Part of a small language model's weights: width 160.
Each number is 200 + 30 x the weight over the matrix's rms, rounded and kept within 0 to 999. Layers, rows and columns count from 0.

# layer 10 MLP down, 160x448, rms 0.159, rows 0-124, columns 224-279
224,220,196,230,174,170,204,186,135,225,171,186,217,226,174,196,169,184,186,190,256,231,190,160,158,198,220,189,167,214,188,192,239,216,228,174,220,208,181,226,216,210,208,237,170,199,172,159,169,204,221,172,183,177,235,187
203,232,235,193,242,170,170,185,154,237,173,188,211,197,213,182,237,235,203,242,215,205,252,173,236,212,194,216,158,207,237,227,169,245,202,256,184,231,215,195,229,198,206,233,212,168,214,253,228,225,203,207,183,184,219,117
210,191,256,254,184,155,197,247,208,216,198,207,251,249,192,192,170,221,191,239,211,218,196,185,200,244,221,200,192,213,218,208,222,214,229,205,190,171,221,129,224,226,228,167,237,172,208,190,199,287,181,198,208,210,162,161
241,224,230,221,191,208,196,199,180,215,134,191,192,141,193,148,164,152,189,133,207,245,147,231,210,227,208,189,217,194,182,132,184,192,191,180,241,236,195,216,193,191,179,207,214,155,166,179,221,198,182,178,164,148,144,171
150,219,185,178,244,153,262,143,208,211,156,160,214,151,225,181,185,208,212,162,196,287,209,162,166,173,165,173,211,241,217,204,279,265,156,242,258,179,142,144,195,185,153,202,213,150,213,227,231,184,224,225,225,207,186,157
202,207,180,227,197,234,192,174,193,230,200,199,185,259,191,214,209,245,172,231,174,178,210,237,198,222,237,205,254,197,223,200,230,238,148,236,164,174,245,219,132,231,212,219,208,210,219,187,231,217,180,224,187,188,143,226
199,168,144,238,205,135,192,235,180,196,131,217,165,208,182,232,207,230,258,166,280,221,204,195,153,177,194,162,163,220,165,93,228,184,229,214,207,194,165,165,183,240,205,225,171,169,177,224,208,233,165,218,250,199,200,213
200,166,157,155,224,176,186,217,223,170,235,158,184,135,206,151,254,204,223,213,234,187,214,255,195,188,280,255,183,224,213,159,163,253,181,168,191,240,193,265,151,117,187,245,217,179,184,177,190,177,177,228,254,229,251,243
215,241,233,196,199,184,190,162,233,243,223,227,188,165,170,157,214,248,240,199,158,139,215,201,221,204,215,255,204,190,188,224,192,219,169,169,227,200,200,157,189,169,176,161,159,161,179,239,216,239,216,151,236,259,176,204
275,200,233,197,121,244,153,167,155,209,175,221,194,142,187,210,220,200,178,214,204,154,218,228,221,109,198,186,200,189,187,197,217,264,237,144,199,155,212,221,171,239,169,148,156,233,248,217,210,197,186,209,198,145,218,186
175,166,249,185,183,215,161,182,229,231,211,193,215,187,202,213,171,194,259,245,213,186,204,219,216,155,141,213,263,203,164,148,217,186,209,217,240,187,163,210,244,162,239,221,190,245,270,159,238,179,188,187,204,236,248,201
244,190,240,222,180,183,193,230,173,196,241,161,197,187,211,189,173,183,239,185,228,205,223,187,197,243,214,254,219,229,184,188,176,203,209,197,156,201,138,165,181,197,170,235,205,223,180,248,183,187,207,202,184,203,226,188
225,167,233,259,185,228,220,214,207,164,194,193,183,239,206,241,207,240,204,199,236,222,226,246,171,176,157,197,134,155,215,211,209,173,217,133,170,180,190,201,224,246,246,239,199,178,171,172,234,223,189,168,129,203,205,241
170,197,180,192,185,224,204,177,176,208,196,188,209,200,183,199,163,146,208,130,179,206,117,197,160,230,189,234,165,219,219,231,221,160,219,199,203,126,193,248,193,242,191,184,182,209,209,198,147,195,157,204,188,201,210,241
214,224,187,289,159,189,220,267,196,202,172,211,188,190,153,182,231,210,215,181,212,162,186,221,201,209,196,213,256,190,189,182,226,185,199,195,248,180,222,143,199,185,224,211,134,266,227,142,145,171,210,197,241,217,205,189
169,192,262,231,170,183,223,140,240,195,176,185,197,202,255,173,253,229,184,135,226,192,197,197,190,170,158,177,192,197,235,151,145,203,180,216,183,125,174,188,219,146,263,223,199,154,231,219,185,138,156,165,142,147,197,245
184,199,199,237,216,228,193,217,216,142,188,187,252,259,232,251,151,235,174,221,258,198,161,223,175,209,193,177,219,221,209,194,190,166,184,209,201,154,216,209,162,222,194,203,211,181,142,223,224,197,181,193,206,169,181,199
211,181,168,189,154,135,174,237,205,205,231,166,185,206,187,152,236,219,203,106,227,264,181,197,184,225,211,189,161,161,225,187,214,228,197,232,264,179,265,176,218,193,200,183,200,186,204,253,216,172,179,147,169,222,231,202
219,196,200,212,195,194,204,233,127,218,238,252,194,256,172,237,182,308,227,230,182,177,214,214,181,187,237,215,149,207,187,206,150,190,251,217,242,169,200,221,218,213,203,172,170,155,153,227,203,213,182,183,192,206,190,204
172,169,196,241,193,163,233,192,204,184,158,219,174,208,211,204,204,202,212,180,193,207,172,216,191,167,162,228,236,209,223,181,196,156,188,199,259,163,232,242,223,163,143,199,206,179,217,147,215,211,186,238,214,159,238,178
167,207,182,173,196,177,151,161,214,186,180,146,171,180,235,159,198,217,223,173,184,223,194,225,183,171,210,225,213,187,150,179,188,185,223,230,219,210,213,205,185,227,203,192,212,162,223,216,207,199,226,230,232,215,158,230
253,250,199,234,212,212,149,243,216,148,224,144,134,180,215,236,213,185,228,187,148,192,191,165,201,162,177,198,217,187,164,212,198,224,218,200,177,173,153,188,232,170,195,178,217,213,220,212,187,170,167,231,215,172,185,223
202,195,218,177,214,227,215,196,199,240,206,196,147,175,197,193,215,205,252,219,205,248,213,199,223,257,140,190,186,152,199,260,241,178,219,218,204,224,184,173,197,230,226,210,252,185,249,203,206,162,188,175,219,218,208,162
167,228,229,173,180,234,228,207,150,193,183,194,187,165,196,272,192,205,240,214,232,153,172,165,177,209,199,214,185,187,167,145,148,190,205,202,248,197,156,266,181,182,155,219,167,227,185,186,171,215,264,233,257,246,160,238
222,170,282,208,183,245,232,186,225,194,219,173,195,187,223,240,194,204,158,200,242,233,224,220,180,132,220,197,184,256,196,151,209,212,219,216,195,190,157,247,225,144,183,262,150,220,215,220,209,200,172,247,247,174,198,206
186,205,157,162,124,173,180,210,179,203,242,197,178,235,210,195,192,236,200,219,212,169,275,182,190,207,231,191,201,209,156,205,253,237,175,219,193,204,253,121,225,229,211,198,186,192,234,202,242,252,243,245,201,214,190,202
195,197,171,129,226,205,231,187,185,225,237,195,163,256,230,212,156,280,184,202,201,210,208,234,166,162,182,175,197,225,168,184,182,250,203,214,174,215,219,242,214,219,157,225,215,180,187,188,216,268,253,238,174,231,170,218
240,178,202,214,145,239,234,183,193,206,206,243,208,227,206,206,195,189,218,196,204,218,176,199,264,246,211,206,226,235,198,145,164,196,219,209,226,254,226,214,176,187,194,201,254,180,202,192,202,183,205,226,187,227,238,177
217,181,165,197,173,225,203,191,157,239,240,203,210,247,190,170,216,193,192,226,160,159,236,241,184,156,187,223,188,233,258,135,228,183,190,146,241,219,232,169,159,192,204,228,206,254,215,157,229,193,234,184,170,189,236,183
217,210,214,128,165,151,188,157,165,236,159,223,186,201,251,182,208,169,242,201,171,169,218,203,145,218,244,210,179,185,199,242,182,160,165,212,219,222,212,221,182,206,226,236,226,302,224,232,152,197,241,200,224,203,172,212
130,237,227,139,208,192,160,224,265,177,246,180,183,207,192,243,183,210,194,173,193,163,264,170,178,186,233,190,236,149,265,199,186,180,184,204,167,231,186,212,189,197,201,237,149,182,185,206,178,223,232,193,196,200,229,129
179,113,194,170,177,227,156,148,232,158,173,176,150,243,213,218,192,205,224,223,183,229,269,229,210,208,255,176,180,191,156,182,197,184,206,189,188,192,172,258,244,179,185,160,201,169,251,191,183,176,161,146,174,166,205,197
163,213,188,211,179,200,156,244,242,181,216,239,219,272,216,160,210,234,213,153,169,151,207,159,179,263,178,198,209,184,215,171,197,220,189,240,203,230,166,206,268,244,238,236,176,259,203,213,177,218,224,189,235,229,235,176
191,211,184,159,204,234,169,256,197,222,218,182,196,225,233,138,141,173,213,197,185,190,194,148,272,170,225,213,251,156,221,215,170,154,181,173,187,129,238,237,174,159,202,217,138,194,222,147,223,174,208,168,170,163,176,181
168,184,209,175,219,181,176,253,164,105,151,254,190,139,197,148,189,215,203,189,135,238,180,162,149,221,172,174,198,181,212,165,295,224,153,207,217,153,203,135,164,150,238,188,176,179,193,205,209,230,245,179,236,228,163,233
214,210,175,191,182,234,129,141,166,163,221,197,171,177,178,192,208,245,175,188,171,199,204,176,205,212,188,160,204,244,196,188,174,200,155,239,225,197,233,257,162,176,227,252,205,174,218,231,250,152,191,171,183,204,175,168
177,172,192,214,252,152,215,202,242,252,214,182,166,233,202,175,178,206,233,178,207,211,191,210,209,175,231,238,203,227,206,233,167,221,168,186,211,225,206,176,198,292,231,231,204,209,241,178,205,202,223,237,174,272,189,188
188,199,152,191,219,228,206,226,171,219,186,178,170,171,201,191,218,125,200,167,175,227,186,169,175,194,176,179,160,206,217,210,226,146,140,204,194,245,233,211,193,166,246,207,229,184,186,177,163,167,195,162,198,243,228,199
243,183,135,183,215,207,171,186,207,218,196,227,169,192,213,232,222,218,181,185,195,183,183,176,218,152,213,165,201,217,193,198,265,251,123,214,140,215,227,237,192,225,180,195,155,200,167,196,214,208,221,158,211,231,208,237
221,179,231,188,208,177,194,222,229,212,209,218,188,185,194,180,132,186,185,172,215,210,254,150,182,183,204,165,196,173,207,229,197,202,191,151,176,201,159,204,237,226,192,215,201,195,207,146,188,166,170,236,214,175,152,222
247,191,143,215,226,229,191,225,167,261,198,199,227,180,206,194,219,234,222,250,201,234,201,182,204,179,233,160,239,203,158,235,256,189,215,227,142,195,205,255,171,202,189,171,209,222,200,223,186,258,209,201,230,159,166,212
167,206,208,188,179,179,232,179,272,156,199,173,238,208,172,221,224,164,188,208,223,245,235,209,212,239,239,181,209,201,203,220,256,206,218,233,226,211,229,193,168,209,262,213,173,193,151,184,177,221,205,214,226,218,151,170
205,203,176,204,200,257,204,186,175,163,197,206,244,223,182,231,183,129,193,235,151,153,170,225,217,211,220,193,277,215,216,172,205,170,256,221,174,175,148,179,156,191,203,219,194,226,240,206,215,157,216,213,201,244,193,236
267,180,238,219,237,215,177,224,190,253,203,239,198,182,215,222,155,185,231,129,151,197,169,221,217,177,210,183,186,239,145,168,144,151,196,202,221,173,173,217,125,234,198,237,193,173,201,132,165,163,201,213,241,218,194,204
211,213,163,259,219,140,167,190,205,190,210,174,162,197,211,189,226,241,202,187,204,184,159,204,234,132,165,152,236,231,95,222,175,185,240,184,134,213,222,208,213,216,199,163,190,213,195,226,238,232,162,155,223,204,169,220
215,219,167,140,223,272,219,162,214,183,208,211,184,214,157,212,232,201,219,208,195,214,161,197,209,226,177,174,227,168,199,211,217,248,200,172,198,144,180,182,187,122,222,231,210,227,209,180,238,205,171,181,227,178,147,207
209,196,173,201,215,183,193,226,231,247,229,191,228,227,242,210,212,262,219,205,129,244,223,227,247,153,229,181,195,159,223,234,194,202,193,238,224,275,193,210,180,174,241,204,224,161,196,165,241,140,225,202,198,168,204,263
232,149,201,230,189,213,169,154,213,161,203,197,183,237,188,157,173,194,172,182,233,198,202,209,151,212,186,163,197,221,178,253,133,211,210,293,207,165,277,189,210,166,178,235,207,227,177,177,181,206,145,163,204,194,180,217
134,251,270,174,205,161,192,213,273,199,286,253,244,196,235,188,178,159,136,177,219,264,237,223,216,196,214,220,198,221,176,205,200,191,175,225,215,215,247,188,207,227,169,170,219,192,188,178,199,163,195,213,199,221,199,208
227,165,205,209,185,223,201,174,218,204,181,203,120,174,188,208,235,214,259,209,178,189,181,188,200,178,207,237,180,161,208,182,211,227,189,253,209,173,187,194,243,208,145,221,212,168,192,260,190,184,155,222,201,196,219,225
202,224,183,179,218,188,247,168,230,214,201,253,190,197,203,208,195,198,170,228,198,221,236,239,169,206,162,192,207,180,239,217,186,220,222,245,248,202,245,193,163,220,191,201,153,216,133,215,188,190,185,224,249,193,198,206
192,227,245,216,219,200,258,193,181,201,195,249,191,271,201,244,220,163,207,205,204,221,203,222,217,199,220,188,234,218,133,191,204,173,218,165,173,215,207,220,166,187,188,174,228,157,250,187,228,202,213,202,234,188,208,207
229,185,200,200,266,185,219,190,203,236,192,205,231,220,233,193,210,182,201,235,195,191,177,177,225,250,176,196,158,177,178,274,213,208,169,204,173,206,176,168,196,160,221,188,226,163,174,195,204,227,233,225,218,243,194,172
223,205,206,205,206,230,178,148,248,203,211,244,209,165,166,186,225,241,221,184,196,206,207,184,193,202,227,209,221,178,210,178,201,187,164,217,239,211,179,193,209,234,166,177,211,229,196,163,158,194,234,192,183,195,200,189
160,206,181,215,200,205,224,187,249,210,203,245,190,188,197,178,216,197,184,212,151,165,223,184,261,209,191,171,131,202,226,174,214,156,239,205,249,223,239,193,151,230,242,207,203,116,197,226,203,241,210,205,201,262,161,173
227,232,186,222,225,198,189,177,201,259,190,235,170,205,252,166,196,209,226,270,226,229,179,168,213,133,190,210,217,238,177,201,198,194,125,207,266,173,187,212,167,156,174,241,262,186,201,167,183,232,238,187,161,179,173,163
209,195,219,189,168,169,234,201,205,195,190,196,191,201,190,246,206,258,255,174,196,212,216,201,195,191,169,207,206,213,211,163,209,215,209,270,179,156,155,198,238,161,186,191,201,110,229,154,189,133,195,168,171,259,250,198
189,265,204,217,160,185,189,252,175,267,223,232,228,220,160,160,182,160,244,220,242,172,169,179,240,193,196,211,183,142,125,226,193,208,213,241,210,173,235,195,265,190,189,238,130,260,174,156,190,223,133,164,250,255,187,264
146,166,197,194,190,186,194,180,194,225,216,224,185,249,239,214,277,194,195,204,182,231,171,208,259,307,224,210,191,252,213,253,190,182,227,201,150,200,211,230,203,214,214,206,229,169,177,197,194,142,193,166,182,162,189,170
236,170,236,163,171,213,252,195,194,149,207,212,189,178,188,227,192,215,179,207,170,171,250,222,187,229,230,147,218,241,198,230,184,168,151,181,215,202,195,236,239,205,171,211,190,179,137,220,206,140,203,179,206,226,256,155
159,169,255,216,227,195,189,204,146,180,183,179,153,199,200,185,217,237,198,254,187,195,169,195,230,200,183,188,158,222,228,204,220,222,177,197,136,229,214,172,171,241,197,187,230,220,224,175,190,186,177,153,232,224,184,196
224,180,212,138,164,130,227,237,233,236,174,247,179,180,247,189,215,232,238,228,202,186,151,234,258,191,208,196,217,188,151,219,211,207,174,187,226,204,230,239,197,131,139,231,221,221,190,205,159,202,220,136,165,187,148,168
182,132,203,151,243,239,193,150,229,181,186,165,244,198,149,175,193,180,190,173,183,250,215,188,198,136,205,255,177,190,187,222,194,174,185,164,200,164,216,215,155,181,181,175,150,197,191,207,164,220,196,173,180,223,224,228
194,259,192,228,217,203,219,199,196,198,170,205,216,223,223,155,181,190,166,208,208,182,170,275,199,224,201,203,195,194,220,224,174,234,210,221,247,196,159,215,219,195,202,211,213,214,231,253,244,232,240,235,174,228,182,204
238,216,137,182,226,185,190,215,212,208,162,244,242,252,148,195,204,171,208,229,211,240,179,211,216,198,163,174,222,172,235,193,232,205,240,225,160,194,178,138,201,205,218,151,176,178,194,177,216,220,206,194,197,219,229,253
196,195,224,207,197,174,192,265,180,222,197,158,228,190,190,204,222,165,161,169,225,227,232,181,204,209,231,198,214,202,186,167,202,186,184,158,229,176,156,197,239,235,238,199,199,182,209,175,175,174,196,254,173,205,205,174
177,223,225,161,194,179,153,215,180,200,175,217,212,288,210,205,174,220,191,199,178,221,213,239,203,266,197,153,210,208,200,212,219,196,158,261,232,190,156,230,221,217,201,203,239,211,205,204,228,198,139,187,241,169,186,205
194,200,166,179,242,211,207,198,163,176,185,205,242,172,213,208,172,211,138,210,270,199,152,202,243,217,189,207,207,202,214,212,204,218,206,235,183,218,180,169,189,152,216,191,216,212,187,176,191,221,186,193,218,185,179,223
203,234,195,135,172,220,178,227,198,159,243,197,189,252,238,223,208,170,257,184,197,219,177,238,175,182,203,174,222,182,253,232,198,191,176,191,279,188,217,174,189,218,272,136,151,177,280,224,221,232,178,184,236,158,186,224
156,164,192,288,209,225,213,212,213,190,236,242,212,189,153,244,156,214,176,203,178,197,113,170,236,217,198,132,157,164,219,248,242,218,204,177,149,204,253,181,189,191,161,213,207,221,219,162,232,193,198,159,263,209,182,191
175,184,180,214,209,172,215,159,199,202,223,181,231,206,234,161,216,216,209,218,182,136,195,216,213,228,211,228,210,191,198,190,230,180,222,205,237,251,227,215,188,204,207,161,157,164,199,210,186,205,158,186,178,196,224,250
228,210,200,202,152,220,180,188,151,164,235,244,188,181,214,211,186,170,161,212,135,151,207,239,177,160,175,228,193,230,256,214,181,262,204,198,165,208,227,187,166,200,195,157,209,173,191,206,169,235,257,215,229,168,177,238
159,210,224,274,223,206,145,174,222,221,198,219,192,208,147,224,232,224,240,228,158,213,179,170,166,200,237,229,183,182,216,137,205,188,223,232,200,177,190,202,180,195,227,198,194,204,202,181,215,219,201,191,250,235,237,209
175,157,158,223,194,210,240,203,237,197,187,167,189,190,182,158,172,195,248,196,150,253,131,189,151,188,178,162,171,156,217,187,247,205,193,204,163,169,219,204,220,206,248,149,201,214,194,165,164,211,225,175,252,207,229,172
154,235,243,192,173,205,177,181,155,225,210,191,210,202,237,215,231,204,235,218,222,229,204,250,220,171,211,161,200,221,164,198,185,189,161,210,222,207,197,252,190,212,160,259,138,139,227,154,176,197,184,177,200,199,170,215
271,142,194,202,179,191,233,228,174,208,193,155,182,220,203,215,119,232,186,203,204,208,205,215,198,248,248,177,213,227,210,209,174,178,191,233,206,191,181,174,147,228,200,173,217,176,228,169,209,144,203,214,202,217,189,200
248,212,216,176,220,158,225,261,162,158,231,196,229,191,220,162,170,166,185,205,177,176,160,206,174,169,159,194,234,131,221,148,210,216,179,219,152,240,178,176,175,209,195,184,181,195,179,171,232,205,156,202,202,213,145,195
190,199,197,234,177,174,212,166,212,215,218,183,200,190,195,278,208,174,195,159,171,179,226,220,225,157,241,211,174,245,218,212,202,224,257,190,206,204,266,237,198,178,146,184,179,208,185,182,210,225,210,183,176,207,158,190
205,259,190,204,184,181,239,224,215,173,195,208,176,230,227,147,251,186,216,207,219,156,248,215,164,116,190,249,192,147,152,159,175,250,230,187,172,237,180,189,192,154,242,205,185,240,257,137,216,208,222,151,235,236,136,170
246,231,171,155,185,193,204,256,231,194,169,164,197,204,185,205,195,240,205,195,213,178,212,226,184,211,210,214,215,178,173,188,203,220,170,196,232,215,195,180,232,196,226,178,179,166,182,247,191,244,167,185,231,177,146,201
184,160,216,150,215,177,203,234,174,194,187,193,150,203,253,233,207,187,210,234,231,203,191,198,162,210,208,217,220,189,189,223,141,198,177,195,237,182,169,255,187,199,173,165,202,166,192,233,229,155,177,206,224,120,170,201
179,168,246,202,238,194,175,206,192,164,178,219,223,207,189,237,215,195,224,218,167,191,144,148,229,187,208,209,156,250,156,178,222,249,188,211,186,192,243,203,218,183,128,240,231,222,157,241,141,207,194,189,184,217,252,189
187,179,217,163,200,213,194,214,225,239,153,193,166,197,178,184,237,185,208,132,152,191,157,250,222,269,222,180,177,184,183,176,218,181,186,196,191,193,210,206,172,182,182,242,173,189,179,240,230,169,185,187,234,149,181,207
177,168,213,266,216,263,190,215,187,247,172,222,229,177,162,240,157,207,190,163,225,191,244,189,242,199,277,218,239,155,178,146,222,231,179,196,241,172,225,154,243,163,187,267,156,236,210,169,176,227,196,166,192,208,215,172
166,208,166,248,166,202,223,197,202,165,284,176,180,206,195,192,249,188,208,229,236,202,229,158,178,202,219,240,213,171,225,203,218,175,179,211,175,229,183,177,242,201,190,209,202,210,212,270,156,237,241,173,242,256,233,208
175,189,152,227,180,186,147,247,244,158,152,211,167,177,222,213,235,175,227,178,241,196,247,180,210,197,210,197,219,212,229,279,215,169,194,203,188,185,171,273,161,199,162,166,152,218,165,176,197,176,208,185,234,230,196,190
225,133,181,192,219,232,178,209,261,223,235,259,214,178,161,172,199,221,225,250,204,165,189,210,165,172,186,205,178,183,205,146,230,186,207,177,194,173,157,226,202,223,177,191,208,150,187,206,172,222,238,173,237,201,233,203
199,176,216,202,211,203,166,232,228,234,271,205,223,201,187,164,217,188,203,204,219,184,208,156,160,177,144,201,195,139,212,195,184,176,245,178,253,174,184,226,190,190,172,254,185,164,227,189,120,211,211,222,216,128,201,205
164,186,240,181,188,180,193,218,173,287,186,202,180,175,211,210,214,195,164,169,213,219,202,161,177,239,134,198,210,178,158,248,228,187,131,236,184,158,188,228,184,120,148,133,161,206,191,202,203,189,191,153,183,198,230,176
160,168,220,182,200,202,197,176,212,182,158,220,212,200,197,239,182,196,202,216,222,221,218,153,212,182,163,137,177,187,234,169,227,243,258,244,245,212,173,161,213,164,203,206,191,229,254,235,169,183,151,219,201,218,175,191
214,219,208,228,250,206,207,224,221,151,238,201,157,260,214,189,174,240,233,199,239,238,127,238,231,193,206,202,241,240,167,153,222,291,211,211,166,211,198,220,218,247,224,232,187,202,182,186,217,233,213,202,200,173,166,234
156,211,140,223,156,227,209,237,228,197,195,217,170,219,217,228,152,155,197,172,232,192,246,206,189,250,224,223,234,209,195,229,206,232,184,155,201,185,169,235,236,181,177,216,176,247,214,243,169,185,172,209,188,168,176,217
150,207,158,226,208,226,193,165,224,187,182,171,223,219,198,163,195,222,186,251,163,136,207,231,208,214,234,220,215,159,202,181,186,223,142,164,175,143,206,184,188,209,187,231,146,184,188,186,184,178,252,172,218,211,153,209
184,209,229,177,251,175,226,170,257,185,232,221,196,186,172,183,266,193,220,243,199,185,245,182,200,218,233,195,188,204,213,187,219,198,185,224,190,146,275,231,181,165,213,230,225,203,188,229,184,206,190,216,208,195,217,196
231,221,163,174,256,201,175,241,151,215,204,229,192,169,189,168,192,206,142,224,182,188,215,154,259,223,181,227,190,226,252,182,182,266,172,196,260,216,225,252,214,178,210,169,212,253,207,231,155,177,244,184,213,190,207,216
218,166,204,269,192,220,242,228,213,233,210,234,193,192,214,168,175,214,250,155,195,175,207,177,223,200,151,231,227,196,203,180,195,195,186,227,208,247,199,206,215,209,148,211,143,235,192,249,178,205,184,165,126,249,227,211
206,188,203,170,147,311,141,193,186,210,99,309,200,234,225,193,194,179,156,187,163,168,232,176,207,148,185,207,214,160,92,154,164,221,198,298,182,199,204,234,190,270,170,215,158,237,230,198,133,204,243,203,175,181,215,193
202,217,174,209,211,194,180,194,242,198,230,205,170,206,209,191,216,182,253,206,232,245,198,176,202,176,216,197,189,198,253,206,250,224,202,216,203,200,217,185,233,183,166,208,199,177,168,192,178,204,202,240,192,217,165,172
266,161,200,246,210,203,219,201,190,196,214,216,203,179,217,183,184,249,182,184,239,142,199,216,187,174,212,196,168,215,98,214,194,164,203,168,171,206,210,251,210,211,193,195,215,183,222,175,180,213,186,223,190,247,196,144
202,144,185,250,164,184,219,224,212,217,204,163,235,175,176,176,188,232,163,223,203,164,210,196,186,211,153,199,157,159,211,222,206,209,184,164,143,206,179,170,170,209,136,244,231,217,178,181,251,236,189,205,239,217,243,227
196,235,209,169,219,215,243,220,180,242,156,181,174,260,176,188,277,190,211,216,222,142,165,201,170,212,149,235,219,199,198,158,187,211,173,211,226,185,210,189,172,205,140,207,172,171,160,197,247,201,207,186,180,216,240,161
176,196,211,206,234,247,145,210,226,202,254,238,216,217,154,232,167,141,248,173,236,219,220,165,233,177,191,170,208,223,230,204,188,234,212,133,218,214,224,211,153,275,203,165,157,192,212,173,262,264,207,176,245,235,220,219
200,196,152,167,207,203,181,184,176,210,193,221,172,227,216,180,154,210,214,218,206,210,158,231,210,232,236,224,207,244,146,177,238,216,199,187,240,240,223,211,189,210,229,144,204,225,189,175,208,202,206,170,225,206,209,174
164,202,140,188,197,207,184,278,166,234,204,210,211,225,155,207,214,173,184,221,180,158,226,171,183,210,184,207,181,200,169,190,172,163,160,237,151,222,208,181,236,213,190,233,169,249,205,201,198,166,158,206,123,183,226,216
165,178,204,176,190,206,162,212,229,195,185,193,206,160,210,203,191,143,166,170,200,206,268,175,182,183,227,198,204,199,172,219,190,249,231,233,204,178,238,235,197,184,220,208,219,197,159,226,174,231,186,214,210,127,162,212
240,174,193,165,277,221,187,207,255,192,178,190,203,196,207,168,205,249,140,215,187,211,285,191,220,186,280,190,241,224,216,209,152,208,171,191,185,220,189,162,192,214,156,240,209,240,209,240,202,167,211,222,209,215,159,158
213,178,220,217,186,229,236,150,159,241,226,167,244,196,186,218,179,236,218,250,273,155,219,181,198,165,193,177,175,187,146,174,228,195,153,188,191,200,170,227,142,177,202,185,222,198,246,184,141,165,202,240,226,192,188,259
197,175,194,241,149,188,202,192,223,215,208,204,177,163,201,183,185,189,225,225,183,220,198,182,237,128,154,214,219,197,172,247,211,247,136,230,191,189,199,204,156,197,171,202,258,207,210,223,227,207,160,231,205,229,236,222
195,265,172,163,213,135,246,201,199,193,210,216,191,185,236,177,209,175,179,222,238,261,154,195,192,158,173,175,251,226,226,210,221,209,201,149,214,168,169,170,220,221,169,192,238,228,171,151,208,150,205,207,137,203,222,201
224,143,188,219,186,228,230,174,157,178,221,223,169,217,193,214,231,195,145,205,216,240,153,196,192,172,171,132,230,180,198,230,209,222,189,238,254,147,221,200,136,229,159,164,130,156,221,170,204,179,217,200,185,274,219,216
191,228,154,195,154,259,190,223,182,145,243,219,136,168,178,205,170,196,139,170,156,184,195,165,190,178,210,194,242,238,248,184,158,240,242,186,132,205,162,141,184,171,134,204,240,200,196,179,188,195,228,184,184,226,194,175
124,159,221,174,222,226,222,210,161,187,236,228,234,213,227,204,142,200,121,142,241,214,165,168,218,198,232,208,238,199,140,193,249,174,215,160,181,220,223,169,207,223,181,230,186,157,198,210,183,232,217,236,186,183,165,226
243,152,222,263,224,236,207,165,166,249,260,242,265,185,200,215,232,184,164,220,218,163,190,190,176,219,184,241,184,169,254,187,229,218,219,172,183,194,146,231,175,186,174,214,246,182,226,229,210,219,183,236,175,203,221,277
265,180,267,195,139,164,186,220,186,215,215,225,187,223,195,191,252,197,211,195,167,233,176,233,186,210,253,207,169,227,229,224,195,203,161,175,246,188,235,193,186,268,245,149,171,128,244,167,190,222,177,225,160,187,207,222
177,222,227,268,194,194,210,228,193,168,251,246,195,203,159,225,95,182,200,186,198,234,205,162,182,219,251,194,186,221,223,209,183,170,181,165,214,170,205,198,247,172,174,192,227,284,210,244,215,156,226,149,164,197,205,175
170,165,200,153,194,216,203,205,243,163,262,141,222,203,211,215,186,225,217,179,199,201,177,237,148,243,217,240,270,247,242,138,164,201,200,213,176,174,237,226,183,189,233,223,197,219,197,179,192,239,161,195,209,202,211,162
160,167,278,192,267,183,203,202,192,207,132,223,176,209,154,206,197,187,233,169,190,181,199,202,202,226,175,215,194,227,172,162,187,207,180,185,192,246,222,157,181,215,213,184,179,164,175,184,219,183,200,211,161,161,230,182
218,230,250,211,192,164,193,173,173,191,225,200,171,228,167,164,201,220,202,228,176,223,185,164,231,170,133,183,214,218,245,132,161,179,189,203,181,175,221,239,181,179,226,241,162,202,191,200,185,225,151,173,201,226,164,208
209,228,230,186,210,209,204,213,214,176,212,236,191,167,210,169,223,187,138,227,196,213,194,145,244,179,178,192,210,159,222,266,235,181,220,220,169,185,228,232,204,172,209,236,153,220,170,260,223,200,184,239,188,165,164,215
220,189,153,146,161,180,190,163,203,205,245,229,177,189,186,228,228,229,182,229,183,177,169,197,220,240,210,167,217,208,234,195,224,163,204,237,213,158,213,188,238,235,213,190,159,165,195,202,230,168,222,206,210,148,155,206
145,188,148,181,173,190,230,199,216,223,224,242,190,167,216,217,156,206,246,217,196,232,173,227,196,214,185,245,172,161,192,192,172,198,219,184,228,207,274,160,141,203,162,238,219,206,257,209,179,167,202,152,141,187,235,236
171,158,210,227,245,232,226,173,220,190,227,146,202,185,212,258,178,173,209,222,207,227,171,116,167,244,158,179,230,186,204,211,195,215,227,240,171,170,187,198,268,189,210,188,217,159,237,275,165,204,213,212,218,262,180,183
172,246,219,187,144,247,231,193,241,203,188,269,180,234,201,200,181,183,197,145,187,189,232,240,212,211,228,234,222,238,186,178,180,174,227,214,195,160,200,191,241,194,180,168,172,242,207,157,205,220,205,193,193,176,179,211
186,211,224,221,221,253,186,224,251,243,191,235,200,176,157,232,230,195,185,178,218,194,179,228,237,213,198,234,177,214,193,194,190,143,207,217,217,163,223,195,199,205,145,171,227,193,190,149,184,222,202,219,179,210,191,199
211,214,172,227,198,179,197,209,182,221,221,216,198,203,197,231,216,184,195,176,203,207,193,196,168,239,162,246,181,214,154,143,253,159,233,200,180,165,229,195,243,183,233,235,160,212,137,228,197,203,168,195,174,212,178,178